python train.py --n_layer=10 --d_model=512 --n_head=8 --n_kv_head=8 --head_dim=64 --d_mlp=1344 --vocab_size=8192 --activation="swiglu" --norm="rmsnorm" --norm_place="pre" --norm_eps=1e-05 --positions="rope" --rope_base=10000.0 --rope_fraction=1.0 --qk_norm=false --attn_scale=0.125 --bias="none" --tie_embeddings=false --parallel_block=false --init="normal" --init_std_qkv=0.0163 --init_std_o=0.00365 --init_std_up=0.0163 --init_std_down=0.00225 --optimizer="muon_variant" --lr=0.00932 --weight_decay=0.0081 --lr_head=0.00465 --grad_clip=2.0 --warmup_steps=200 --schedule="wsd" --decay_fraction=0.927 --decay_shape="pow" --final_lr_fraction=0.05 --batch_tokens=65536 --seq_len=2048 --doc_mask=true --train_tokens=645800000 --steps=9855 --dataset="wikipedia_en"
Each number is 128 + 24 x the weight over its row's rms, rounded and kept within 0 to 255. Layers, rows and columns count from 0. Numbers have three digits each. The size before them is the row's rms in percent of the matrix's.

# down: layer 7 MLP down (transposed), 1344x512, rms 0.0524, rows 935-951, columns 128-255
# gate: layer 7 MLP gate, 1344x512, rms 0.0847, rows 936-951, columns 128-255
# up: layer 7 MLP up, 1344x512, rms 0.0896, rows 936-951, columns 128-255
down935 100:116119104125125139164168124099197213097131163164144103164120155154074120117112137125097148114157167128096137102126148139133131124109092143141135116120135178124135153133103130132125174104116126132145147146141141119103120164177144074111156117138138112139136127134150166130132126137176119154120144163146098119139139153144132134136126155147130090159142147149101184146142088140133140155148
gate936 096:122111099127118114139125147108131135114142138119083165152097125121154167105157137111097125126128118144175168158150158150179114155123095123130124105089142169060144129126140085149124137125134151083126156114130094157166138113116138127139160188112106121101141156173125156133101150139098160113141153115104133122140146149111158097162138155135128156176108125107157120098133137149103138145104
up936 098:117131148085122144111138117121121102161133132119148109131123099148152118119140085122164113128120138132101105089186115096131133118224117120102113125179150137142146113130086165142124109155142176165117122115087120164121151097122111090124168146141151123131103126110130117136093081107127180138093166118122144106136106106104121144098123123136160068128145130089104099153127132115142147138123
down936 100:115125124108121109160114163124120162133099140137115127143154129136113095129103125139145169079128132125132122174114130128102098163145123154133132125118100175135139144112109141099167100105134083136146140127131127179078142141170137120141088134128148144171154153142099150126160131115122148108136116129163118127145128126116106157149102082172124120128148141137116173128143123163146132120091
gate937 099:089091129090128121113126159106122096133154183142117148104132147126132130161126116112132178114121086086126115130083109131138128154169135134175121133139152127124147107119119169124121153111126172142115125115153114149148149120108122140140124109152142129138126112128142167142141098126114082147140149118144153155141125108142156111147146140112108119115088125136128136131146134152105166120150
up937 099:115140125103135129145112137135113153136115150109125106110190169146125140121100116094110124136104125107101109093100101153116075141114138124124108144141152147102115143094150125105098100104140145147134109180152118168142123143116153121144109122136116115121111088107165140158105116136142125129119138127129129100165120167051139161160096147082136159111138128137138109172111137157133114091140
down937 099:156129140131104116157181131103142126106147092095149079069127137131180125114164158101092122054154141140128134141071110110136073129145123130129104143123140136121094110136160136122105113129136114129161103099128106171115139130115120139098094124116093093152167081109127148162150089121132102147090130148134155096125106122112114103138119128132129159124142153104176141126113149125114154150116
gate938 099:116152091161100127141169126089109130105097097143104156140126135123147121088151116098128153153149153103119160156106121130124150125154131149109109097131137156136133085114142138108111111140102107104138101159093131143123122139131119138080062100085138090109105126122148141136161142140163152138168101138134142135113137148123192128141140130096084132091129115086151129125103112179100147125123
up938 094:119100112123148116121112093089135148122128138110134109126094121146114125058179085131162156108123124149131120122155109113156122114178123129110109109174140146111116162125097167061125117160120111154120163150084105148088141155108134112128112156091122124139154095105146140130147087117131093131124151164171129115151124152123168157114135104131153104135128115095164142093121148150095135118137
down938 098:144173074135150149130168115139125113067133135147136129131111110132108140087125129140165164102128119127125157177093164125178150172096118158125180124098143144108108107144123161144153122155145150144087122129118130117186120161120127136100077144152115118155117108149144140099121151124146152154099085131119128143129122137104084157101151147122131134130118126122147125138113133114108132133159
gate939 097:117158152170119112152135110161123143130171137103148119141108072130132120095162127167136143171124117163110114115135099104117095140158106170135140139102153174094176113053147130138125120125107099112108149145161113139167112134090138135102084102110100175086158141153108136133132090161161129148106112125127132138118123077092116156110110125146123140159099100138146174126117128100116156121142
up939 096:148110121086136142162148118101124119125098150152101155119097143154087152144160117124144102158132172140145150109127135125110117135159109201150125148115109155138159141138151132133110144149098091147141093136113149115048117099132140089136164142109145128138113134139143143133134120134132172151103095112136176091142146100126127127145103140169101134093092145121120090137128137124138099142109
down939 097:103141144134136101139101123114126127127130146173132136156098123090141135109108150117105141118143116096158127159115178144147151146094133131139100161138124125169125111148163121144134137135153186151141106113167174078112092133120136094154120137127147134156118134121118110125120100127093134143133146141115152092151106131107160176169110166162109132103133130125135136138143185180103076155124
gate940 095:153139100109143128098129160120112081159118142120139126089131122106077128147151131117109093128105107128187123104142125146123113118155146102138156107121167140139150161128170133114104135078101151115123145160141129117104132090098120113124110113088111096147102072104127110137145152134101150149136121150106148124114118156124166136149107129133085154098107104134155129161123172128126136121109
up940 092:143110154125118108168124134151135121127150122160132145134129157127172116104097167156167156144049136126082148152146154133140108114146131172122090130137140176111161127134141180150156159149121153114144124096107139181111132127156081125143107127147122134136123135094134117170148119150153123138111076110133100135141103127132084163096114154155145075120106132142135153097104095086138164131119
down940 089:138077129088136117099136133116152102103148175120081071157123185118174132123130142131125146167140169117132144110128121129102142167168143166155123150154137118097151131139129099154101100115166109131182120114156166116124115165157160117149123153117159109158131102115138151130139107153155112129090141076143111113107109078104072119130142118133143113145107131149092117093115126141159132120135
gate941 102:120114154129144113125153148123101135115126162141153104135143127085135129098163106150118115090097077134110061118123137132164120108129121106122154155196109161112138154150064101107095142107113101136137131108124117124142146125131160109133107090078188125172106090130123108151127119129136137111140154143161134110076092117111132155138176131103164117127113136110172106131074128102107144115160
up941 099:128113110147094115093147129109137166128106125115135127171088121100118113123107157152116148141116135113099145093075116149174140153117096124136081165115154112108134120129130145112160151102120100129104141118105172125123143104111148104141099153126120121141129102120164145155139115140147110129111169120081124158180162167113130125082134138152125106138146132150121099121148106137152096144104
down941 100:066135141142110116160087133084130125119144121114102120097107114136122140150162138125155136111129124109091147094113128113135111128141092130181104145099116152128139144145170165145166116170132094135148165156124139114146168176084193113165088116110138131074121153129107105092117071132135113126109140141133083142143126145125126173102151109108135155148157174142117132172159115118178135106124
gate942 096:152123113077151062134147158152121150096113084137114130123112145144106107123150141122115133124133123130121126109114058160070108077149100134101129140176113122152123135104127112190166121130148115126106119100124151112079124153150094149120104084097118157126117128162124149127145124105179118107123143093123128117124165137113105117138152144181104127157153146159110142134141141126147081131103
up942 105:114110144080115136111135146097088128155142143043118119164111115121136123151087165085124108084109087112105186120143101140119157135111122139127124115143122156096128101059160104132124119103126073115123138122093108070131146116157127131111139138166103119117146140176110137109127162104123120149089129146129103172152094106129130105125121172128109086092130121126131141080113114151123112107138
down942 100:154149156128108124128129145131124115156152148094119125108129139131116136104117139092114107112167144129175100098137116092113103073157132149125087151112132150120130119131114060162158112101120143143078151103127113099145107106149153156137141142139183121128112156135130117124115126149116143116100144131120140142125158137196164159114152099100148131119152107167106175122121141153104158168134
gate943 099:148172118158154144116122111129118118071134116166118137156116111106125136144137098150156115145105100167133155124134128173107115164088149169119120137150114114094105135136109137103119098109137154125106120186091149141129104165151137153128114137163100108129139176143124090129103040169129091120155136112171099144127090132168103123099109102129108127148126122087113102153096116142179132143165
up943 097:112116168127115133125098105092138151154124112137138113111148119126121145104153130148120146150125126147116136108194119108126146090112156155089101174119101105149125125137069101121131136121160113131157090167165135065133134113140147153124116136123128137122122137107148080137128157131141101097134130115134117132141140095157128152129119146123125132110150088124151115142117178145123145130116
down943 098:128129117119115130110121152136164102145157134121107135060143113095131105158137121131131155086133162101164116121115145139150152128130124122120117148126157126144108095123131161137149151126130082134093124089103123088143103141125153113100135115154155142129133108134145128109165139201108182134162126153163136145082127115101097135145178153118127124089097103132157141088118141146024109135085
gate944 096:138121108124132126112093139138112157131100125147125123166110098124133110132105137135133097102143104115127107077140146115107140120132173120100115141133171111109137159123127063152092125080152143095113144081148123149140105122133114097140115117083136114111109131107146124106131133117125095090181131125113127103144151089119113106159115114138095153118118116133127107160108115115112108116140
up944 098:115151148134105138111126134151089119135167098104117152121123137131093133147147142152100105128140057118074160127132117116147134099159129155128121126116176138104151138126098134108109140084201128157106116129120160133111144118108129126131094171105124123124139169140121138136113094171104124104109114145112106152078153146118137140138149184122096131120162112151141105114159122128134122119110
down944 103:145116124129140071098162132107131093105135139090118182124095133154126085097154096138110129136131128136179139141138098100127126102165127113096135090153140163158129162152133146092112134105097124115136113110105155122144139124185098122144119109165151101095169111134113100121090082146137140136147136079108126101122105139152118137098126123113122156142122151141137131128138101113128126103125
gate945 111:107133133200118144154114104132095115139147110147166124144112142153096113138142118083150119111154142127173136087100122155152140100145086106123160170140097143147123131141108140140109132153175185100110098094152146124117114165089149128159149097126109114125163153091144132120117132133074156101126127106122111095134123083086128120093146134191098081109136132127147146127157093139132107144138
up945 107:162144128139106112140117168145081164122123133161085088185140158130106145100137155182139101113119082109116167154158110134117131101187111119099114144128113115107131163148114102137105116104125152127117117130170174121088134115117138100146131099133118077101177156150152100108103156126101103135135123150109137159096119114120145093096120110124107115154090134121167122131166119125176122112158
down945 105:130098103130151148078121138153055144166108151108116121119099146155081139116109140106158167120153112142128109122121130128120147170144084150144129135164158125122125099136132167110155128118082146140083117106132094099104158112139127121137152118139132168144172120110137102111127141121136159122113151132088151127158142109185112088122154110107087128155099153138131117134152117108128138125103
gate946 104:105123077115134139119102142107128102104155119125124136130154140142089113148125126112127132128136125165117079166114127100142125142133150129148107100146140155133131165159137153148132149151140185124136119136163097143102119123133145116125066108143123164137133143155106169126124127139148102142151159137126124148130104136102161135151142101118104134118128117113130131118118187168131113139142
up946 101:129142072108159170166116105101132097152111142138148143131072108125100153125145121129096127160167173119117098125111126141127131140062126108145149141152158163124100119154118120167152137126131138127140113136123115151149119139161074137094108096132143121098146137137131174136083139071144119129120077130172141089121111148081109162121145089154111141151117117138114155105100106119126138125153
down946 101:170112079087151122115190106125127131111114136162084119098116105159107174131143139159146125117177125126136148138131129139130115145151060067165087092169118130126105162115122144104112105135123185102097159163181122137156161092163134137147145138129094123135078157132124117174141091162094134125138100130153133106130146118083129102162092156087140111115140149165113173135134135120143128139133
gate947 099:142120153169155114148152154124074155150154174125130106135127116136168111105140126117150114149132100076132109112137148144089149154118082094134127119156129110127119100103120112133174138134106174145105149093162132083147106114177170096108143092121190113148112157146121134142130134135135171158186142132122108144109143136160141140159121158086127069151145161111128150135128123174141135094146
up947 100:126105094151189139133133104153162131143130140125141103125125105129162108123164159173133135087180177124167141134114135154124076133109120126138149115139116136105135153101123144131162117161142151078106130103106140106162145112152148130123156131108120130104108143157141130147140151134133157133141096124129147079142168145117160150130080142156165148140131139101125154136158101104153135134170
down947 100:127129136121155161126150145113137129113142139110162129155121178124126125117160113166180154124138126148095143117151154110123066118125126142112141138145114109157119137104116123108110131167122159101087156096133117131160117060153192127142090150093111097118113127118117110091151139135167100135140074120162137086118130110115105114123105147090142150138136151103145127158123115091098127128102
gate948 103:130111120153176129136135118161175129088137137146112154144118128100089118138100102081112134110114128121178127116132133110157123091110109146082162091102122114109121127091111111136110088143174109139146111127133155135121149113120161159137174125138171140080137185137134126162176124128169145106122125149110101110140130079139166118123109145142098159143145102118104125200148095125144114128179
up948 101:067109104137154146094103146114098107140128137114158155130140117179122125131170152140167093151156109128133180151117135155127139101108125138173127128110132119158091134140098102122119140095109120114109101108126129163136174123117157097142131115124127103141135133125123119202114114100128095117132107170107155125142134107182131130138059142100132168137158115125118119141134138128166107110152
down948 101:102134110146123155112166123090110152216073127111078129113148144110123126119121138168158143144086129108116121120131120122115122112101105104081113102137100114168132145115137139102117088093140120157134162153152146130104086104142111117108110091123086116109160111123143171102136131164155085152160136155121119156163157170125124130120121125128104146160107125090108158123143091100126115143136
gate949 102:097161104136154126138126123123119165107155158148121133132124099134154134122117101118121089150134123104111148134149129149102097106141099098116125112119141134163106150142163146140114119138103143148129104137157106197112142156132119101122113070056145107087131138113131170096146122142122103154118101117115110139128100179134119091116093125137121132116132140127118112112114174091083113136138
up949 103:133136120084133138103159151154113082090128149159191154143098137119142167165159144113181086103168090100149136156103125143083111161162118126140138137166159134101109115150161110138168144089121128097145162150148115136133122114121125124126128138129158126105198128157132154145108146126160159140108091162138109089106111130129086109131139140135143143100111106108131133099113118095129119153131
down949 099:107128148111143130138146151119100112152165132143111103112123143141129108087097113131121121145138092166163100153133102129154131099103133130113114097126169150142090105174135075142125121094144087120127096126101083177135136155149118107111144056143123142140186157151081137125150146112128137144113119141103140123135129121113117088095105091144147107090154117174133139154093149148080099146120
gate950 093:112136097136124138096144129146126115120157115110106101161140132154192143155119083140107145151096134125102108180128100136134117134143145083163151140143154092114119126084163139119137153109108101189101120162150119120108138112088150163130176140154113136125136145121139073147120137162128133129108140120149146174146149149118122093175114133097125134128135139103122093135110142119138106131124
up950 096:153106126101125135081138110133097135119102155130111066131083134105132130132122085116130208130118142175137122149104091107115090129162150120128122118162112103143101151171071103089109100138133122183144134102165118139136131120117119083084129126102115130136153156148123125146176156120128130144100129119144118145136126153127132113133104146126117118107132145108121138105084137120128127113129
down950 093:106125113121124120140151130122166131131111155088169097139110121119123093133116104154079135146077139129137114133139127119114108149145156106101110125142138131122128151133064166118150139153096104155138135128140203136133144122141097138100150116097095105123101129124120055140126146128127093103156136130095089145119138120099098145157097147134143181146142086140115091152117167121113145109156
gate951 102:143176128109145090097182124102120085090130115146146145152100135143128150176124126094113118129137132099158124162121115118105164176122139105100128141151169124098112090136142185144137153159107159162152115129116126143123124136126155096115085160129100102133145112154158116146117096166118076099156076111127104131106136159157144128164125090105097117142114144148147106115124155171100100155091
up951 101:111099135137132152155135132092126127129152140147143162148143169175145147118128159140153134109104139139102100136132118121092143100148125109188075189118155100124075114124061099088110134078136081163179128155141132154092145170140117101126189095163165151162121111132128178142111156112101149153168136135138121128106131131121124110144107122140136123116155104079170170118127109129096087175145
down951 102:106113118103125137059119132076155122107134150137140168108108150128155118138131109110111094120123149129151072154092118139131144081152128131145152129099146115151099128124120129108158117127131095130157111124129151145116134090163158123135125112130181115130123102151134153133137150125134134121109106119118157112137124153125152129124129145094151145098137129117134156099133116093158105147136